{"positions": "learned", "schedule": "wsd", "decay_fraction": 0.572, "seq_len": 1024, "dataset": "wikipedia_en"}
Each number is 128 + 32 x the weight over its row's rms, rounded and kept within 0 to 255. Layers, rows and columns count from 0. The size above them is the row's rms in percent of the matrix's.

# layer 3 attention output (transposed), 448x448, rms 0.14, rows 32-56, columns 128-191
size [ 86  88  83  80  84  80  86  84  90  84  84  83  85  85  85  82  85  85  82  89  90  85  84  87  87]
[[118 113 181  82 118 150  96 167 191 121 129 109 140 153 130  81  90  86  79 138 163 135 128 149 129  91 137 146 101 129 107  91 185 162 144 158 144 164 150 118 120 109 150 198 150 151 155 125 208 147 115 119  54 114 163  88 124 188 140 128 111 175 173 122]
 [100 124  85 121 145  96 140 138  91 119 181 146  66 102 140  75 115  80 169 129  91 119  75 133  69 143 105  96 126  96 142 111 118  69 164 137 147  94 108 124 134 103 122 145 141  89 187 178 123 144 122 109 164 146 174  98 122 130 132 144 112  76  75 110]
 [111 151  95  97 176  85  85 135  95 103 163 167 156 163 140 101 128 114 124 172 127 120 107 128 128  36  82  35 171 148 118 165 141 191 136 136 141 113 140 167  53 124  52 152 189 114 141 109 165  91 100  97 129 188  96 141  83 122 136  85  96 155 131 210]
 [ 80 112 147 117 128 109 189 196 163 112 142 189 122 117 136 135 161 119 117 145 138 116 135 114 183 134 131 138  87 184 130 174 119 129 114 133 125 100 130 131 125 180 134  85 149  78 118 122 134 147 113  92 133 163  56 125 118  23 148 195 132  81 127  93]
 [121 110 118 166 127 104 133 219 128 109 190 130 136 102 180 113 105 121 170  94 150 119 117 144 147 119  97 107 114 114  92 148 115 141 168 131  92  94 123 136 145 141 125 164 118 143 136 126 104 183 165 142 141 169 109 155  96 104 168  91 124 142 131 131]
 [143 115 169 192 130 135 161 158 187 117 102 167 113 143 136 102 114 164 177 174 143  90  53 128 121  97 139 147 108  75 101 134 180  84 105 184 211 156 114 119 141 130  88 131 137 110  87  85 120 126 129 140 192 104 115 135 146  99 115 143 124 109 167 116]
 [ 93 166 122 118 149 121 154 123  31 152 139 148 101 122 149 136 133  83  64 128 140 114 152 150 102 105  64 148 126  73 155  90 142 134 162 131 163 112 150 191 128 130 109 143 145 155 188 105 148  51 103 111  82 116 131 156 175 141 134  95 112  96 108 177]
 [137 132  74 159  90  90 108  71  60  96 128  81 125 179 112 111 114 179 143 116 100 130 139 104  95 122 101 146 101  67 118 180 175 104 156 183 128 102 139 112 119  95  97 173 127 100 139 161  89 131 113 115 134  53 129 162  92 108 107 130 106  90 152 186]
 [115  93 164 132 125 138  91 129 108  72 160  78  83 133 164 120  80 148 147 139 138 133 134 200 161 111 151 155  89 117 108 141  83 167  98  61 113 115 196 134 150 171 158 126 173  70  98 158 125 164 115 215 116 130 137 134 147 136 153  99  92 138 140 161]
 [170 110 155 125 117  78 117 127 128 153 134 119 127  94 118  92 139  83 143  90  79 103 201 107 106 156  79 103  86 149 132 146 106 130 159 131 124 134 127 140 112 113 109  93 156 145 146 116 143  99 112  90 132 126 162 105 175 119  92 114 102  88 122 151]
 [155 164  94  92 145 134 138  83 131 111 122 128 135 127  73 134 167 150 151  99 102 147  85 120  42 125 153 144 144 156 114  80 109 152 140 127 137 109 151  85 138 140 146 115 109 116 150 130  83  90 153 181 158 148 110 129 116 148 138 116 157 194  58 127]
 [116 137 196  79 109 128  95 163  99 110 110  82 107 128 169  90 136 115  96  72 109 109 170 134 127 172 133 162 125  82 171  85 133  73 122  94  97 111 107 136 120 105 110 216  55 168 123 162 117 150 107 135 137 137 122 142 155 145 131 151 184 137 133 132]
 [127 105 108 111 141  22 173  96 133 132 126 118 130 154 110 176  53 119 125 206  90 161 170 127 121 125 109 173 107 114 143 142  82  99 149 141 100 188 165 139 186 154 116  88 152 147 147 122 128 183 135  81 159 131  78 104 148 161 172   3  65  85  99 168]
 [151 157 143  87 176 157 126 151 127 125 156  57 129 116  82  55 131 116 131 150 124 145  76 172 135 111  68 132 107  68 137 173 152 110 103 128 152  89  76  84 116 178 161  90 131 198 108 154  86 106 161 141  89 148 107  78 129 145 173 136 145 131 156 106]
 [ 90 115 112 110 106  80 121 109 136 173 127  97 184 103 140 141 188 157 136 110 154 178 195 169  90  93  94 152 159 126 170 115  96 102 115 142 155 122 121  89 124 112 102  96 101 163 137 109  90  74 160 107 178 172 111 109 170 167 106 138  85 106 120 183]
 [110 144 167 173 103  96 119 103 181 200 146 152  89 200 122 118 155 129 118 175 120 137 104 130  94 110 143 140 136 129 126 127 122  98 111 128 146 108 120  83 125 109 146 154 123  76  99  91 126 106 107  48 202 180  88  96 130  97 129 147 167 148 195 157]
 [130  86 152 117 176 141  79 127 164 126 122  74 203 128 184 183 167 119 126 139 178 128 116 148 108 152 149  96 157  80 171 124 152 181 142 119 151 103 113 144 143 140 120 116 119 106 156 195 131 122 168 108 109 105 141 150 161 110 190  69 155 128 132 125]
 [128 174  85 111 107 100 170  62 162 102 107 179 143 132 151  89 117  65 155  93 145 102 108  97 133 119 166 114 137 121 140 107 159  99 163 119 138 101 139 125 127 140  94 146 186 174 130 174 137 180  90 148  74 116 167  95 140 149 130  70  92 147 120 120]
 [ 51  91 160 153 126 163 163 157 128 136  77 117 111 171  89 132 168 149  88 107 116 130 121 125 123  65 191 123 104 122 118 160 135 126 202 117 134 137  99 126 149  52 130 180 124  36 112 149  83 160 139 137 134 184 126 159  91 187 146 117  82  98  71 122]
 [168 137 108 147 102 191 197 106 108 112 120 106 113 110 151 145  94 124 223 124 106 107 123 108  86  91  56 174 140  64 147 124 133  31 108 126  45 128 119 129  50 162  96 169  86  98 139 136 113  75 160 133 119 101  91 144 140 164 103 143 111  85 155  92]
 [161 119  75 165 151 139 131 150  75 107 108 145 158 126 114 130  62 114 131 156 158 146 159 146 153 147 161 176 138 125 119 111 115 127  83 122 119 113 145  97 165 207 139 162 148 105 116  89  94 150 150 113 116 162  45 143 142  95 161 199 121 165 142 168]
 [ 42 159 146 153 157 110 146 136 145 146 129 130 156 114 120 128 151 158 171 180 122  77 117 156 172 157 140 107 115 110 103 143 137 152  64 152 148 170  68  89 149 124 131 112  26 123 111 133 156 149 144 191 141 134 124  80 135 207 129  82 114 120 148  97]
 [174 107 145 120 154 175 163  68 151 175  84 127 172 120  92  96 133  69 141 157 160  92 111 136  90  95 133 162 143 139 148 145 131 107 148 127 152  75 152 139  92  85 139 148 161  68 117 105 104 136  89 135  82 140  93 107 143 137 113 117 194  73 114 152]
 [167 180 157 139  90 106 133 105 140 119 175 112 101 118 144 117 112 144 115 150 140 129 120 125 126 119 214 146  65 168  84 125 181 190  85 114  94 120 132 112 143 164 121  80 117 187 113 127  96 146 117 152 119 175 137 107 138 171 158 125  75 155 179 101]
 [112  61 113 130 107 129 166 152 133 145 141 177 134 119 103  89 220  98 114 124  53 113  37 169 224  85 136  71  96 132 147 160 133  94 206 165 106 116 109 131 146 143 185 145 122 110 121  91  77 123 115 132  94 119 125 108  68 126 119 169 165 148 192 116]]
# layer 3 attention value, 448x448, rms 0.079, rows 33-56, columns 128-191
size [ 95  91  89  95  94  98  92 100  91  92  91  93  90  92  94  94  94  93  99  94  94  96  98  94]
[[150  84 168 138 115 143 102 121 174 108 101  99 198 161 164 175  93 169 108 149 137 139 114 124 150 117 128 161 108 131 108 154 160 159 131 142 104 163 143 115 138 158 158 143 129 117 103 134 111 129 137 148  90 118  87 115 128 126 113 110 139 150 164 152]
 [163  76 160 146 119 208 131 137 137 138 150 108  79 117 161 160 110 159 143  89 117 118 143  95 138 214 139 155 128 101 136 121  82  64 128 125 115 144 143  69 184 178 152 115 107 145  95 139 127 173 124 198 111  81 159 101 143 104 139 145 134 117 120  87]
 [182 141 131 120 119 161  98 107 116  92 109 108 166 109 138 141 122  93 183 143 130 145  70 162  92 111 150 110 215 139 128  78 116 114 148 104 133 162 164 136 141 101 142 168 109 180 139  99 131 142 118 161 150 132 185 107 124 141 147 106 139 131  94 170]
 [138 125 159 115 137 121 153  88 120 139  64 125 110 140  87 160  86 130  98 165  85 122 187 117 120 175 188  96 151 184 128 140 135 105 110 107 142 176 151 102 186 125 137 112 139 144 134 145 141 121  68 148 116 105 133 123 152 127  84 110 134  79 139 104]
 [114 194 110  86 175 118 107 122 134 100 151 147 139  97 136  79 139 113 122 144 147 131 140 138  96 167 112 140  95 168 121 111 117 170 110  85  77 116 151 142 164 131 149 125 126 138 151 178 122 132 141 149  49 140 142 117  53 108 113  82 106 161  82 154]
 [117  88  66  95  97  91 146 108 246 101 145 100 148 129  98 107 129 159 172 120  91 157 142 134 117 118 202 115 130 144 124 157 124 119 109 168  96 125 107 104 137 147 191 158 103  80  54 137  93 187 179  91 143 102 102 120  89  81 135 155 132 119 138 133]
 [ 86 131 191 106 183 119 116 166 186 142 135 206 106 159 116 109  98 117 128 121 147 167 121 158 177 144 131 117 159 142  99  86  55 195 116 133 152 158 130 129 116 120 128  93  92 134 130 130 149  96 128 121 127 131 119  74 123 116 142 128 121 183 141 122]
 [138 154  94 135 114  87 129  92 144 134 122 153 161 123 139  84 174 149 119 119 153  94 106  79 104 144 114 124 139 147 171 134 134 134 139 176 139 111 119 123 125  58 110 121 130 124 131  81 142  97 130 109 159 130 135  91  86 157 116 141 150 131 114  98]
 [141 112  78 123 126 159 142 143 111  66 157 125 131 183 166 138 107 147 123 158 154 143  63 138 144  96 169 174 131 109 154 129 115 134 121 142 134 120  60 106 134 104 150 154  96 136 136 202 114  98 116  67  96  80 121 122  73 113 158 147 155 150 120 161]
 [109 101 146 133 102 122 109 142 132 151 187 112  67  92 172 136  81 119  98 103 175 138 162 124 190 145  59 136 163  73 111 193 172 135 130  78 139 158 124 123 140 139 112 146 117 124 166 150 187 144 149 113  77  96 144 117 160 144 103 128 120  87 185 119]
 [101 134 123 122 152 125 125 107 117  97 120 113 172 133 104 147 128 116 202 161 131 132 122  81 141 120  75 106 130 166 113 174 118 104 120 103 127 158 141 101  91 173 139  58 175 141  88  84 140 116 130 120 131 132 145 103 113 126  86 133 111 137 103 134]
 [126 164 150 120  71 176 121 141 133 123 131 210 107 109 108  78 178 151 153  52 160 105  79 143 142 153 200 112  90 147 130 161 142 200 103 121 122  98 162 172  88 144 119 194 112  76 110 125  87  97 144 174  88 120 157 129 101  85  97 201 135 133  95  75]
 [156 118  87 187 129 135 143 158 143 143 127 222 124  98 174 200 119 109 123 129 116 128 137 106 121 129 191 112 135 145 165 104 142 152 155 119  81 179 128 167 131 118  58  99  65  41 176 134 177 130 136 115  94  91 180 120 133 126 120 123 159 103 100 147]
 [172 111 135 121 155 152 122  80 139  69 155 150  88 131 110 149 113 123  98 171 128  57  85  76 135 133 141 124 130 130  67 169 136 172 155  79  86 167 102 149  95 129 138 120 155  92 107  66 188 115  98  94  54 112 168 118 132 114 112  91 158 114 100  65]
 [130 111  58  69 155 186 105 123  66  76 123  83 128  71 102  92 140 118 180 144 101 129 161 102 128 144 143 121 139 156 157 147 113 190 133 159  94 105 132 136 110 162 122  92 130 151 176 120 126 120 137 160  55  70 147 172 178 133 125  97  86  80 104  91]
 [164 152 137 214 151 108 119 158 103  93 193 126  97 152 109 122  68 162  89  88  61 167 156 172 150 115  60 118 112 143  96 155 100  99 132 115 120 130 168  87  59  90 145  91 136 117 129  84 122 139  92 148 118 118 125 120  98 103 140 142 136  81 177 127]
 [109 100 141 151 143 149  72 177  86 135 193  86 113 138 110 172 121 190 140 155 104 126 132 174  75 112 110 121  84 128 137 174 106 111 100 121 155 114 112 132 198 118 126 119 128 108 149 118 134 103 181 122 117 115 108 175 142  88 113 191 127 115 123 151]
 [189 131  88  96 121 117  78 127 140 134 168 157 162  95 128 119  96  96 187 149  85 108 105 142 146 203 101 139 122 142 141 139 117  99  87 107 119 157 128 135 124 179 125  86 141 165 126  90 155 105 128 126 143 105 138  73 165  87 102 158 141 198 146 140]
 [128 120  89 145 176  87  87 162 146 162 157 182 148 121 115  84 117  81  50 190 141 142 138 138 179 136 220  94 125 153 110 119 113 175 109 103 166 144 141 101 203 117 138  99 151 136 126 112 149 154  63 107 103 140 181  94  84 104 172 119 121 121 120 141]
 [117 116 155 137 114  78 147 133 147 122 135 132 154  94 140 110 138 141 126 127  74 101 101 126 121 133 157 116  55 120  76 172 107  85 137 184 128 151 154 130 105  50  97 102 112 123 169 131  80 114 175 180 121 111 180  57  89 153 141 100 109 114  97  75]
 [183  90 113  85 102 184 115 128 149 147 137 132 154 159 133 195 110 112  37  55 126 141 101  97 136 124  98 135 108  92 188 102 101  49 171 122 108  74 155 139 141 144 144  88 224  87 134 108 152 127 121  88 109  99  82 162  99 100 118 208 138 132 122 160]
 [ 87 119 105 125  93 104 103 190 131 105 156 196  78  99 152 192 127 130 156 104  84 154  95 144 125 110 143 107 102 179  78 112 138 136  95 144 133 149  79 159 192 162 101 148 127 198 123 123 156 130 192  96 145  83 159 125 107 130 113 113  61 149 115  60]
 [117  74 143 168 157 158 123 151 104  97 144 125 137 132 110 109 116 125 105  88  47 121 138  51 126 128  59  91 183  76 147 141  92  77 146 133 189 119 147 108 132 147 150 137 118 121 162 136 131  95 124 131  98 108 110 142 169 108 129 110 179 127  93 166]
 [104 212 108 129 138 134  77 108 126 119 120  90 149 150 122 171 110 162 146 141 154 164 182 109  57 148 107 197 152 149 116  86  81 164  91  73 153 128 162 144 110 122 104 129  97 161 133 106 157 142  92  98 166  79 117 162 141 140 119 126 137  87  97 126]]